config.yaml
weight_decay: 0.19
final_lr_fraction: 0.0
doc_mask: true
Each number is 128 + 24 x the weight over the matrix's rms, rounded and kept within 0 to 255. Layers, rows and columns count from 0.

# layer 5 MLP up, 512x160, rms 0.0714, rows 264-306, columns 0-159
[[125 150 111 120 113 167 139 165 126 182 132 146 137 113 113  98 125 152 168 127 103 126 152 144 172 146 160 149 102 152 122  86 158 154 127 142 141 124 135 116 132 126 162 134  93 103 141 144 121 171 132  88 116 152  96 141  81 154 140 108 111 123 109 142 109 136 131 134  86 129 122 112 142 164 102 154 113 128 139 115 105 126 116 101 132 142 109 143 111 146 163 104  88 129 112 141 124 117 124 115 142  84 148 146 159 129 116 136 110 135  99 147 122  97 147 137 137 126 192 117 137 131  99 111 152  99 121 138 128 174 154 102  77 146  95 135 124 162 152 151 145  66  85  99 120  94 123  96 149 151  90 147 141 120 117 125 110 106  84 133]
 [154 127  83  68  87 152 102 146 113 110 100 129 113 122 110 115 112 112 172 118 150 138 115  89 122 142 150 116 141 102 159 116 139 113 133 102 144 128 147 152 128 133 156  99 133 138 133 143 115  79 111 116 130 122 130 137 124 123 117 105 134 167 148 130 168 124 166 114 140 125 111 123  90 141 138 114 125 139 135 135 145  80 175 126 123 120 128 108 141 120 125 116 141  84 128 128 183  95 115 110 119  91 126 114 147 106 142 148  89 124  65 123 110 162 111 166 185 117 148  87 127 104 139 116 128 131  98 157 152 134 154 138  98 187 148 124 106 129 137 129 115 118 100 137  97 127  85 120 109 121 134 164  93 165 146 126 115 129 146 122]
 [ 88  73 178 135 145 124 107  86 131 129 110 109 104 140 153 154 111 117 155 129 102 124 125 131 128 147 141 153 110 155  72 127 138 134 112 135 139 149 120 109 102 162 142  99 147 117 118  96 124 126 137  96 121 109 133 111  95 129 105 134 101 139 120 143 129 122 135 132 141 108  94 142 133  77 122 145 138 128 126 122 123 108 121 121 152 124 115 101 148 131  89 140 107 122 159 120 109 120 123 138 118 125 137 160 126 126  96 150 130 120 147 156 129 141 127 154 112  94 118 166 100 144 126 106 178 126 188  76 110 123  92 140 147 118 114 121 165 124 140 146 135 138 146 118 137 148 109 141 140 156 135 140 148 105 131 138 119 100 118 155]
 [123 107 146 109 125 107 106  87 126 135 111 137 105 111 161 107 123 110 126 117 113 117 153 136 125 180 112 134 126 173 141 117 136 150  70 103 135 155 108 106  89 123  97 133 149 158 154 134 132 104  66 142 112 132 140  90 131 164 125 145 145 130  93 142 132 104 165 162 136 155 148 147  60 104 126 102 142 144 141 108 148 152 133 158 142 134 102 129 148 158 127 125 123 154 176 114 147 126 160 130 137 121  78 118 128 136  99 141  91 109 150 127  89 113 134  83  76 140 125 117 126 117 107 132  84 130 154 126 130 184 147 125 151  99 134 125 134 122 114 112 110 123 162 128 122 127  72 130 132 127 121 167 187 110 128 120 108 134 156 134]
 [128 114 101 139 159 117 141  74 119 105 129 142 170 132 153  97 128 170 135 133 120 160 115 131 125 134 129 134 131 130 149 116 128 131 122 182 128 129  76 127 122 109  67 120 117 125 129 162 131  92 180 166 104 102 129  74 145 131 115 162 153 148 126 111 157 137 162 170 116 133  99 151 181 146 160 129 108 150 125 150 112 101 116 109 119  89 119 162 107 127 149 128 162 101 118 110 152 125 149 109 112  99 153 132 100 144 142 111 132 143 136 132 117 157 130 138 117 108 157  73 143 120 132 130 123 131 131 181 121 105 110  97 133 155 164 111 152 120  53 127 159  96 115 131 150 128 130 131 104 124 130 139  91  94 105 160 147 116 143 120]
 [ 99 160 164 115 140 111 134 133 126 111  79 111 130 127 101  96 142 133 115 103 119 132 160 106 122 151 126 119 123 127 136 143 115 103 145 154 136 170 162 114 108 150 123  95 115  93  87 153 152 123 158 111  89 105  87 122 148 117  89 157 161 200 120 183 146 132 121 125 111 117 122 111 167 140 114 120 157 125  97 138  70 139 107  88 163 158  84 126  67 151  82 105 168 138 121 159 161 114 122  80 175 111 155 190 117 160 148 132 138 123 155 158 119 120 109 110 121  87 109  99 165 106 145 128 129 125 171 128 134 108 121 115 143 139 151 119 129 120 128 131 159 153 153 106 166  86  96 171 115 126 137 145 124 205 148 146 124 126 111 123]
 [104 135 135 138 109 121 103  90 153 129 159 113 153 117 121  80 151 152 131 118  95 130 146 142 114 157 103 120 104 146  95 153 138 149  91 122 162 134 112 143 150 139 122 108 132 121 118 134  97 135 151 163  70 110 138  88 139 110 112 166 149 176  84 138 154 140 104 159 114 135 103 155 172 112 146 141 133 134 120 107 103 117 132 146 139 149 205 160 115 170 178 165 133 134 123  84 151 179 122 129 172 118 108 111 112 175 107  89 117 101 133 119  82 129 137 113  90 145 106 108 103 152 177 118 132 127 140 138 141 139 120 124 136 109 168  70 134 171 102  92 135  70  55 145 171 144 130 116 118 123 109 157 111 110 117 136 117 142 134 137]
 [154 133 143 138  77 128  57  93 118 156  90  99 151 115 101 127 146 170 160 141  94 140 186 129 100 121 161 108 138 156 116 148 152 140 108 104 149 143  95 122 143 137 145 147 154 133 144 135  75 114 115  64 127 122 111 105 124 124 123 117 109 137 152 147 195 137 119 111 111 134  83 136 138 145 119  92 110 154 145 118 114 134 168 142 119 125 118 155 129 173 136 138 151 112 138 161 125 119 146 137 147 149 124 130 107 119 158 124 108 117 125  92 101 108 124 130  91 162 122  86 131  96 112 141 136  95 157 126 103 142 126 118 111 123 149 111  68 119  90 141 181  85 113 147 108 147  93 100  61 109  95 134 145 131 143 149 171 136 165 116]
 [138 124 129 120 115 130  32  78 105 137 160 131 136 154 104 152 159 144 151  99 139 129 161 162 130 119 115 141 148 181 159 147 126 158 103  85 146 117 118 182 100 153 127 134 153 126 135 161  73 128 105 110 135 153  84 102 122  92 185 128 139 130 116 128 189 136 127 104 141 146  89 136 133 122  60 148 142 120 112 172  68 165 156 141 121 156 122 132 138 147 108 130 164 134 125 124 139 110 160 161 151 117 106 140 155 153 151 121 164 128 100 109  74 128 110  87 134 148 137 182 108  62  93 137 148 124 157 117 101 156 154 161 115 122 135 140 123  88 119 121 140 150  90  92  58 125  41  75 118 108 150 143 160 109 139 104 119 171 172 128]
 [107 102 115 132 119  98 138 129 159 136 134 127 148 133 124  97 158 126 166 140 131 115 122 115 126  67 164 104 146 122 124 168 120 124 130 112 112 107 123  89 164 140 150 128 149 150 128 199 105 116 121 114 111 116 140 140 142 102 144 135 118 130 153 147 122 187 118 135  97 117 143  98 137 109 162 117 121 111 109 184 137 148 161 121 117 103 162  82 143 124 109 165 178 171 159  99 162 118 106 102 137 166 123 114 157 130 117  88 128 130  90 144 128 159 120 166 112 111 111  92 107 107 104 130 119 140 160 153 117 149 121  86 148 164 144  80 154 128 152 132 149 150 125 136  95 137 141 140 126 131 113 123 142 137 158 147  95 147 128 144]
 [174  82 131 104 121 158 171 101 170 127  94 152 115 141 130 112  73 118 124 111 144 131 120 141  99 113 153  99 103 141 171 128 122 135 104  99 116  93  90 120 151 167 131 146 101 156 134 114 107 136 102 122  86 111  98 128 131  82 146  95 142 141 115 151 145 146 126 149 154 130 148 147 125 116 122  85  83 131 184 113 117 147 136 149 122 109 159 108 137 145 162 191 133 133  87 129 133 140  97 132 137  93 129 125  96  97 153 170 124 139 114 143  94 119 149 166 113  83 101 111 128 123  81 161 134  88 138 154 142 108 129  66 120 116 119 107 145 114 124 152 124 154 139 109 152 102 126 149 128 136 102 145  92 151 109 134 131 142 122 136]
 [124 106 113 125 127 148 122  99 148 111 111 112 113 104 159  50 127 103 138  97 126 123 151 142 120 126 107 123 169 171 137  81 153  97 115 103 166 128 105 142 134 180 155 145 139 143 134  96 121 162 103 120 109  93  96  88 134 102 143 102 107 113  93 125 125 100 171 143 134 161  96 139 125 148 106 120 113 126 108 137 126 137 157 142 118  65 139 154 106 149 110 130 150 161 118  91 163 151 165 114 122 129 150 138 117 187  99 112 124 118 112 131  98 150 149 112 127 144 179 119 110 104 197 140 131 150 182 148  91 129 126 132 125 121 122 100  94 139 128  96 127  86 125 120 132 113 163 103  98 128  87 126 130 156 131 141 151 139 135 137]
 [131 144 105 123  75 111  81  69 109 153 105 129 147 126 145 127 123 137 131 118 120 138 127 113 131 117 124 125 130 159 167 104 120 153 113 113 101 113  99 147 174 112 145 145  92  98 116 117 126  99  88 124  60  85 150 141 113 127  85 171 103 161  86 134 141 130 156 127  90 133 115 112 136 125 120 140 138 165 153 164 118 134 128  96 106 163 125 133 134 116 132 123 112 124 152  99 157 126 136 125 101  67 124 172 156 130 153 133 137 120 157 147 128 150 136 168 132 113 196 148 168  94 142 141 125 129 125 105 140 150 113 156 138 127 140 128 161 158 145 157  88 141  78 125 138  97 130 154 126 157 108 100 134 136 140 107 112 109 128 111]
 [127 153 143 121 142 122 106 127 101 163 120 126 114 179  84 110  99 191 171  93 103 116  86 137 108  64 135 155 136 129 110 147 103 171 118 136 125 139  93 152 128 174 100  77 118 107 118 138 114 146 159 146 121 136 133 104 108 180  72 120 143 142 161 123 188 157 157 117  95 130 143 140  96 126 116 124 152 130 116 140 131 147 160 101 123 123 159 125 139 139 144 128 130 119 150 135  94 163  90  78 121 119 158  95 100 153 127 116  71 131 118 154  78 119 142 108 147 116 149 108 183 142 123 161 132 148 127 151 134 136 109 147 167  97 143 122  94 103 109 135 137 124  86 117 128 121 131 120 113 131 130 145 172 141  47 131 112 131 135 116]
 [114  92 120 145  94 109 106 161 137 118 129 141 118 157 159  97 113 143 156 153 157 139 126 138 112  96 169 130 110  67 141 148 122 125 134 115 127 136  98  93 106 145 109 109  90 112 157 110 112 161 140 127 147 104 109 124 143 119 134 123 121 142 150 119 130 152 134 134 150 121  83 104 125 157 124 106 111 139 167 104 143 146 187 113 118 110 129 150 156 154  76 132 188 123 107 150 140 154 122 151 126 115 175 166 124 107 108 132  75 119 139 129 115 148 141 143 134  92 120 112 158 120 123 120 131 117 156 164 150 114  87 116  97 178 148 112 134 181 181 121 126  91 101 139 118 112 110  92 113 151 130 170 125 123 155 145  96 136  81 143]
 [116  64 116  65 151  98 122 125 125  89 102  65  77 141 126 125  97 125 120 108 153 154 134 178 114 129 115 122 129 143 131 156 117 163  81 125 131 171 148 124 119  64 103 139  92 117 152 128 104  71  96 153 100 148 158 127 118 139 121 114 124 128 133 126 136 154 170 165 137 175 153 149 149 129 112  91 119 121 139 137 153 131 139 116 145 131 138  95 115 149 131 113 131 134 101 106 129 132 112 105  85 124 147 162 140 119 130  89 140  86 127 146 141 132 106 118 161 126  97 104 176 112 126 152 151 166  71 158 107 128 130  99 120 162 132 107 168 126  68 130 125 134 106 146 140 140 134 166 113 110  95 204 138 115 116 124  96 166 123 167]
 [160 118 142 149 125 112 106 122 151 164 107  98  93  72 126 117 164 129 160 129 142 144 165 111  99  90 129 104 153 120 158 152 100 171  90 123 151 118 135 145 161 131 105 152 145 110 105 127 123 138 145  77 107 117 129 118  83 143 108 108 137 102  89 184 143 124 152 141 131 153 141 105 133 128 140  72  75  92 157 113 121 132 133 127 111 133 130 147 177 144 155 152 110 123  92 106 135 127 103 107  99 116 163 104 133 156 144 103 106 113  37 109 145 145 142 153 153 145 149  96 116 141 121 169 140 126 124  72 148 162 170 110 109 150 107 117  78 125 136 152 138 128 135 156 124  50 138 110 115 125  97 172 114 113 137 150 126 137 117 167]
 [149 117 184 109  98 151  94 153 105  80 124 107 113 113 116 148  79 146 170 120 135 181 126 178 134 123 107 125 150 104 131 162 157 142 157 121 147 138 107 116  86 104 104 121 111 123 126 102 134  95 164 130 136 134  81  71 130 122 124 137 115 101  78 114 154 153 152 122 137 131 124 134 123 105 141 150 164  51 118  91 106  92 164 152  97 133 146 146 128 158 117 123 108 160 134 103  92 147 116 151 115  90 121 124 121 122  91  92 113 109 102 145 104 120 129  63  82 129 162 128 137 135 124 154 151 109 107 139 123 132 112 137 119 142  97 132 104 160 133  69 137  73 139 138 156 137 136 126 121  98  86 131 117 115 126 156 141 153 153 144]
 [104 130 118 127 122 141 119 103 104 142 157 117 100 132 107 139 120 143 137  91 136 129 132 158 144 142 119 120  86 141  94 116 113  89 128 142 137 102 105 144  92  81 108 147 143 133 125  90 113 106 150 158 103  57 118 131 110 154 133 129  76 170 107 158 162 112 117 123 112  98 127 150 140 105 134 143 137 150 138 142 173 147 140  85 156 116 125 139 130 155 111 131 178 163 180 109 113 117 144  97 136 155 127 137 160 162 151 164 137 117 141 122 137 128 108 118 168 114 132 120 145 172 139 124 134  92 111 130 169 100  87 134 131 153 132 155 144 143 144 120 149 133 135  69 131 128 137 136 119 122 131 136  99  95 160 144 103  91 118 155]
 [111 110 157 114 109 121 142 121 111 133 122 159 110 103 133 104  66 158 109 124 143 168  97 186 100 157 115 122 117 109 142 152 129 151 134 149 133 129 104 138 125 111 113 102 142 139 147 103 137 139 106 127 139  94 113 106 140  94 121 123 158 132  83 131 135 140 132 129  95 105  94 117 157 130 134 128  87 154 174 115 153 101 115 171 128 167 104 113 128 170 131 149 110 103  97 108 142 176 124 128 131 141 115 154  90 102 104 107 153 103 119 130 103  93 112 156 111 155 124 150 126 151 160 148 139 116 105 104 145 113 123 104 138 160 180 134 142 131 139 122 160 116 123 113 109 155 136 158 189 172 120  94 120  93 113 150 124 113 117 101]
 [163 131 122  80 118  92  85 122 117 160 130 104 179  89  80 114 131 126 129 118 122 140 154 118 193  90 123 103 173 117 158 121 109 151 125 110 157 158 112 146 119 164 119 142 124 108 142 132 143  96 140 141 109 109  71 187 106 160 120 150 117 156 112 166 135 136 161 107 140 151 143 144 130 100 160 106 136 135 122 140 144 127 128 133 138 131 100 153 152 139 107  73 141 123 128  90 159 138 161 149  77  98 162 179 121 168 162 120 118 101 110 139 102 100 130 148 158  99 130 153 113 140 140 147 163 100  95  96 160 130 142 116  93 160 153  70 180 164 120 138 183  99 113 112 144  73  75 122 115 154 131 115  99 138 134  88 116 163 138 188]
 [141 161  93 100 104 108 146  91 197  81 148 110 176 107 130 136  95 141 137 138  95 140 115 123 139 129 124 118 140 133 130 124  99 123 130 133 146 155 132 135 119 146 134  94 158 129 135 108 109 111 138 137 124 108 137 135 133 114 142 141 132 115 143 149 143 131 170 131 100 104 117 112 146  97 126 118  88 127 102 139 118 121 185  95 144 106 138 144 153 124 155 166 114 113  62 122 128 133 109 123 116  77 123 114 109 101 128 112 132 128 130 176 105 106 115 149 144 143 107 101 134 129 120 114 139 135 153 134 145 115 124  68 148 135 174 111 175 143 138 101 124 125 154 153 145 133 129 140 121 143 121 119 117  98 120 168 136 161 120 182]
 [ 82 127 158 139 113 134  75 114 110 133 172 131 166 155 141 130 146 138 142 138 119 103 154 118 139 114 140 124 134 170 124 127 107  98  97 152 115 159 179 133 130 160 160 113 125  99 112 144 128 119 118 133 116 168 162 110  98 190  81 142 149 152 162 182 152 136 125 162  61 106 119 138 134 137 126 119 105 134  97 126 116 133  85  92 105 109 138 167 106 172  99 156 124 117  91 108 151 132  97 134 143  92 141 143 107 124 107 100 108 138 107 130 135 135 132 123  69 143 162 118  83 133 160 129 195  85 106 130 135 117 125 129  99 155 149  94 146 134 141 150 165 124 151 125 146 140 127 101 145 151  83 153 103 110 128 131 140 119 157 109]
 [150 130 172 177 119 124 108 118 139 121 151  82 136 110 150  89 160 160 149 100 145 113 101 136 157 115 155 137 130 168 147 146 109 140 127 120 116 100 118 192 142 163 110 140 135  88 149 162 109 111  94 102 168  75 167 105 128 118  89 160 157 119  97 144 134 123 124  92 111 162 127 130 161 121 164  80 119 103  97 162 121 156 170  82 133 133 149 157 118 151 105 117 120 146 180 141 107 148 105 106 107 138 147 153 125 165 144 106 108  78 160 155 134 127  97 145 132  99  95 118 149 126 112 125 112 103 169 139 132 150 106 104 122 151 144 133 151 140 111  71 157 140 125 113 142  79 130 114  78 108 123  99 138 120  68 128 126 129 107 103]
 [151 126 108 136 116 107 129  94 151 117 156 121 147 139 120 114  92 163 163 109 108 154 162 162 142 135 145 114 137 160 146 156 112 145 109  98 104 143 120  98 169 133 108  87 100 168 130 140  89 124 127 148 115 130 108 139  98 144 153 177 158  93 126  88 110 161 129 130 119 144 107 152 135  92  90 106 136 104 129 137 119 138 139 109 137 150 176 122 179 112  98 114 136 123 151  98 118 122 122 139 102 108 110 141 141  80 147 115 164 133 106 161 126 130  62 172 145 118 112 140 133 143 157  73 127  88 125 178 132 134 102  74 108 137 153  88 132 120 136 111 138 114  83 128 133 122 106 155 159 153 112 149  97  79 143 106  97  99 113 174]
 [125 153 120 114 114 126 157 129 112 149 122 137 126 109 115  96 105 142 142 127 151 122 142 112 144 120 136 133 171 121 152 173  99 142 103 132 109 100 125 120 119 150 160 124 172  88  82 167 126 138 115  96 105 102 131 144 179 138 123 166 117 123 113 175 109 138 112 127 144 130 122  96 114 122 103 130 175 157 151 129 124 175 117 123 125 117 155 128 154 143 105 116 157 153 139  90 108 115 137 150 168 114 176 162 116 125 147 125 142  98 136 222 108 116 126 123 126 148 118 183 142 128 107  79 131 154 151 131 180 117  69 111  96 142 141 134 125 154 125 101 103 138 116 123 142  96  83 126 127 138 124 135 119 161 121 175 134 140 106 132]
 [140 101 130 150 115 116 141 119 113 143 170 115 132 146 133 137 128 134 168  94 116 166 147 121 142 139 127 168 133 144 144 148 144 114 100 131 123 188  96  93 129 172 142 122 155 144 139 163  92 161  98 146 111 156 129 105 114 140 153 120 165 109 114 126 126 137 127 149 168 155 174 136 120 126 149 148  93 155 129 139 171 117 106 133 117  88 108 106 130 126 135 146 134 116 126  90 111 112 122 119 135 170  89 116 126 130 138  87 148 128 105 110  99 117 117 110 102 150 139  94 126 153 130 118 121 148 170 149 122 170 145 130 113 124 102 113 123 121 143 132 163 163 143 112 127 125 128 118 182 121 110 110 146 145 102 129 108 122 140 148]
 [ 92 132 130 121 122  98 117 125 133 117  93  96 139 150 109 129  77  96 122 116 178 124 132 114 141 162 139 132 144 129 168 111  99 160 117 130 119 156 129 160 122 138  90 131  92 133 189 146 131 101 136 171 116 112 143 140 140 123 115 133 156 138 119 133 124 136 145 160 133 101 102  91 169 170 161 116 124 150 109 168 126 169 135 126 155 172 184 143  99 124 129 110 135 118 143 140 126 114 128 119  74 115 118 166 167 121 111 138 118  81 124 152 109 129 111 160 154 110 185  83 141 109 124 114 128 149 111 133 103 110 110 117 142 140 128  80 143 142  54 125 116 117  80 126 128 105 117 153 116 144 116 163 129 118 161 125  90 101 159 122]
 [ 90 152 110 128 114 160 155  98 138  77 123  99 114 136 133 109 129 109 153 125 140 125 106 105 178 118 163 103 176 131 129 168 148 115 122 102 126 121 127 133 127 109 170 151 114 137 110 115 124 151 113 110 122 145 147 136 105 146 107 118 135 157 149 139 160 111 117 117 159  91 152 122 152 109 133  99 127 129 135 130 131 121 108 112  97  96 159 129  85 139 126 137  97 112  91 110 143  83 150  85  86 161 103 148 131 145 139  95 163 118 115 144 103 160 113 133 102 126 124  90 116 140 142 134 114 124 117 171 117 184 152 164 128 146 143 111 151  93 130 113 126 113  90 101 144  93 109 125 184 160 124 148 116 115 139 145 141 148  77 125]
 [149 119 125 113 151 150 138 138 125 131 111  75 169 175 152 112 102 133 115 133  99 159 134 132 113 150 114 155 128 128 100 115 157 164 132 160 122  88 109 106 109 132 122 125 114 161 141 152 151  75 117 122 132 128  92 101 143 135 148 108 125 138 115 142 161 162 127 141 142 139 120 160 176 161 120 163 133 132 120 114 117 156 132 118 109 130 152 133 126 122  98 138 121 119 126 102 130 166 167 142 112 125 103  97  69  89 167 132 158 134  85 164 105 124 130 134 143  81 119 141 127 115 153 109 130 115 131 178 105 110 135 146 157 131 123 121 159 128 115 127 188 135 120  99 123 124 114 130 110 111 107 140 103 153  96 137 118 124 149 140]
 [105  85 116  87 129 107 127  86 120 116 127 122 157 114 137 112 148  64 118  90 118  87 133 149 165 127 110 105 127 182 115 127  91 146  84 110 130 129  91 183 140 174 139 100 144 161 133 118 130 164 151 110 117 182 120 113 114 107 102 147 155 118 105 171 115 123 184 159 124 125 157 164 115  96  76 123 111 125  94 133 141 133 127 144  99 110 124 150 126 136 129 128 164 142 135 129 119 141 165 121 121 183 145 148 141 168  98 103 124 119 113 135 105 112 118 141 145  90 195 129 134 137 126 162  96 170 150 116 113 119 151  92 175 101 162  83 121 130 133 132 126 149 141 101 148  88 128 145 138  97 132 102 125 118 124 184 120 128  99 118]
 [180 117 122 122 144 112 102 110 140 109  96 103 150 142 136 142  96 117 159 147 113 152 139 168 138  93 148 172 152 174 147 151 126 112 111 133 135 123 107 130 126 143 130 135 187 148 146 136  63 145  99 115  94 133  90  96 143 156 135  99 174 164 113 144 140 143 150 113 138 131 118 136 153 108  61 153 106 169 109 143 110 162 128 147 161  98 110 107 114 141 111 109 128 123 107 135 131 136 134 150 161 134  80  97 132  99 149 109  87 144 141 120 112 132  99  98 135 138  97 131 133  85 134  93 117 173 147  75 139 164 128 108 127 157 106 146 114 104 171  82 133 130 149 128  93 128 114 122 134 137 115 134 144  93 138 134 120 103 143 128]
 [147 114 139 122 113 113 113 146 186 106 115 122 145 155 115 111 116 124 102 133  91 173 150 138 107 113 163 150 139 134 132 103 122 154 135 142 131 102  51 139  86 125 103 130 150 103 168 140 111  69 138 149 155 135  90  77 168 167  94 149 144 176 127 132 192 146 160 104  83 133  89 106 112 156 125 117 138 123 104 127 127 187 168 121 101 142 110  73 212 134 126 135 103 124 121 125 165 105 166 144 136 150 127 164 105 136 160 125 130 106  92 143 117 101 103 154 131  91 118 125 150 139 158 133 100 149 156 122 145 127 123 116 123 149 124 141 148 136  74 139 154  78 154 118 125 127 131 140 142 135 135 165  60 111 120 135 118  97  78 143]
 [160  87 165 105 143 127 133 113 124  97 124 122 143 124 120 145 118 164 145 134 134 211 135 153 129 108 132 125 186 107 177 180  61 137 121  58 149 135 102 135 117 154  93 112 179 140 136 179 104  88 161 134 152 156  80  97  96 137 123 133 137 147 148 166 172 152 139 140 121 139 108 115 157 154 108 107 142 146 125 116 148 134 106 138  54 126 109  76 169 138 116 125 153 116 148  99 122 116 173 140  94 103 102 130 102 154 137 119  52 138 138 128 139 123 138 162 129 182 133 136 132 100 185  71 134 156 119 137 137 137 159 161 128 167 120 118 108  96 134 150 112  95 148  82 126  78 141 106 121 118 124 109 104 105 116 176 135 159 129 114]
 [124 166 123 123 132 174 167 113 158  99 153  98 127 160 147 137 126 130 162 128 119 141 145 134 137 125 144 130 147 148 129 116 142 107 126 141 160 120 146 127 168 109 133  64 158 112 128 166  81 151 133 104 126 116 108 124 108 117 111 117 175 147 132  88 109 142  91 121 142 134 112 148 152 132 136 142 153 129  98 122 122 135 152  99 147 110 126 158 120 121 152 131 157 116 142 156 122 156  77 134 133 124 188 146  93  88 121  85 129 113  85 169 124 115 141 129 123 111 138 151  99 102 101 101 152 112 126 124  99 148 153 120 142 138 140 116 136 149 135 114 146 183 129 136 143 125  93 149 135 119 119 139 105 174  88 137 107 111 137 145]
 [131 107 147  86  88  97  78 133 161 146 120 124 130 142  84 127 109 106 113 129 127 124 138 140 112 152 119 133 113 117 114 145 133 131 121 124 110 137 134 160 177 137 128 121 146 108 141 129 100  90 145 155 110 140 113 111 136 130  99 166 110 135 124 159 111 146 131 139 124  76 127 113  74  85 116 151 100 139 126 148 134 139 120  85 149 115 122 110 127 157  92 159 142 130 132  74 143 126 142  92 125 145 122 160 139 131 118 144 100 133  88 161 136  81 133 129 120 116 106 150 125 105 149 144 109 179 156 109 194 160 165 101 134 145 147 113 106 133  80 134 130 136 121 137 147 121 118 133 162  81 107 146  84 148 156 109 140 154 144 133]
 [116 137 145  81  78 141 114  88 106 121 115 101 168 142 120 159 111 109 149 114 112 116 140 108 139  78 171 145  98 131 160 135 112 116 110 133 116 161 141 122 106  94 121 148 129 113  82 104 162 142 108 130 145 143 131 147 107 179 144 117  90 206 158 114 133 150 112 135 142  93 135 106 143 129 123 157 106 140 125 132 154 113 153 114 113 145 138 122 109 141  69 124 146 105 114 140 127 116 108 136 116 104 173 165  77  87 135 109 140 126 130 144 148  89  96 115 138 154 167 122 141 106 158 150 151 112 103  96 114 154 135 123 108 141 135 138  98 126 115 139 219 126 117 116 135 134 122 104 151  95  92 156 131  92 115 130 103 124 133 146]
 [121 157 111 126 113 129  84 126 155  83 105  49 106 133 130 128 104 131 138 110 163 150 131 111 121  81 104 106 134 109 118 137 107 128 117  95 130 179 142  98 126 120 112 157 136 135 118 105 104 113 116 171 124  88 150 114 138 106 163 106 141 186  99 151 100 148 100 107 128 150 125 128 124 153 101 124 154 124 170 158 121 136 122  98 121  84 124 187 159 127 123 140 132 129 138 108 156 155 110 107 126 159 127 130 145  96 120 142 126 131 108 133 100  93  95 140 146 119 138 125 199 126 118 107 178 160 136 138 122 119 122 132 169 106 143 139 109 127 106 152 100 148 145 140 136 107  89 109 139 126  79 121 131 156 137 146  72 167 141 129]
 [141 113 167 116 114 151 143 138 142  83 162 114 150 135  71 108  99 122 112 108 147 106 128 131 143 108 140 148 145 155 167  81 153 135 112 125 141 152 119 147 129 121 123 120 140 146 147 127 110  99 142 119 142 100  90 126 129  98 128 116 141 120 122 161 125 117 185 138 144 150 113 109 114 160 179 140 118 183 185 143 101 170 154 184 105 123 146 113 152 139 115 152 126  83 151 156 151 132 132 136 127 154 131 136 115 139 140 100 139  96 128 145 143 131 116 142 121 103 134 116 125 115 100 182 141  98 127 125 154 123 153 116 168 156 129 147  76 119 141 145 133 113 140 129 119 106 107 120 134 117  55 112 109 142 121 131 126 108 106 164]
 [138 151 114 154 161 166 150 146 141 153 152 116 173 118 150  95 122 191 125 106 111 134 141 142 150 130 168 125 137 122 160 126 102 151 162 149 147 195  71 147 119 132 110  95 136 118 142 157 121 128 146 150 127 105 113 125 125 113 139 118 105 155 104 119 143 158 155 106  62 128 138 108 165 160 143 140 141 136 129 174 102 171 148 106  50 130 182 138 157 131 137 133 127 124  85 150 130 113 153 136 117 106 119 104 118 139 120 117 141 115 138 147 114 124 130 139 124  98 129 109 128 145 167 159 132 121 118 126 121 129 117 122 124 136 115 114 114 112 125 144 128 153  68 144 127  82 132 122  85 120 117 103 107 155 103 128 107 128  95  98]
 [155 140 135  54 111 125  92 101 116 114  80  94  97 130 139 111 145 118  91 115 132 113 111  92  89 137 118 148 142 120 136 136 130 133 117  53 171 101 114 142 127 138 140 137 106 170 116 129  81 144 115 152 154  98  81 112 123 147 134 153 194 131 119 129 148 136  96 122 142 119 151 130 102 119 144  78 137 102 112 123 178 131 168 135 122 142 137 137 111 136 101  87 153  95 119  67 140 147 138 104 112 117 141 115 158 127 139 122 113  86 106 143 118 123 162 132 141 105 130  97 106  91 131 134 151 145  99 130 121 139 117 125 117 166  94 152 149 143  99  86 144 106 145 134 127 114  97  98 110 100 115 196 116 116 135 162 127 146 125 127]
 [155 110 146 119 116 106 137 139 114 161 156 135 150 168 135 114  77 100 197 115 146 155 110 114 129 150 116 148 139 156 146 126 150 125 154 111 170  70  97 111 150 153 101 105 100 150 141 118 147 110 126 151  92 135 123 154 118 128 103 135 160 137 117 128 120 148 156 166 129 128 146 111 132  99 164 113 101 137 119 122 105 152 101 134 174 123 111 117 140 135  91 104 160 156 123 132 135 119 143 116 148 139 125 107 119 108 173 170 133 111 113 148 111 105 119 153 101  85 160 162 154 134  94 140 142 156 187 124 102 154 107 134 139  91 118 148 144 126 110 127 108 111 107 139 136 117 121 111 141 112 114 108 107 102 112 121 117 122 117 139]
 [129 110 138 111 118 128 109 109 120 122 114 148 119 158 134 131  85 125 135 113 166 120 104 126  83 128 147 110 130 127 126 115  92 160 130 140 121 121 117 179 103 110  97 148 104 130 127  90 149 135 134 146 135 139 151 104  89 149 169 130 133 133 107 102 177 128 147 152 154  82 151 126 127  97 118  95 153 133 150 110 123 128  91 155 115  87 120 135  96 134 128 171 138 141 121  97 149 116 118 133 132 116 138 142 139 108 106 130 121 108 119 142 122 138 137 163 124 102 139 148 139 165  98 128 114 126 167 156 159 144 166 150 123 125 127 150 120 124  93 117 124  99 154 122 133  94  90 120 131 120  88 155  95 123 130 174 111 128 132 135]]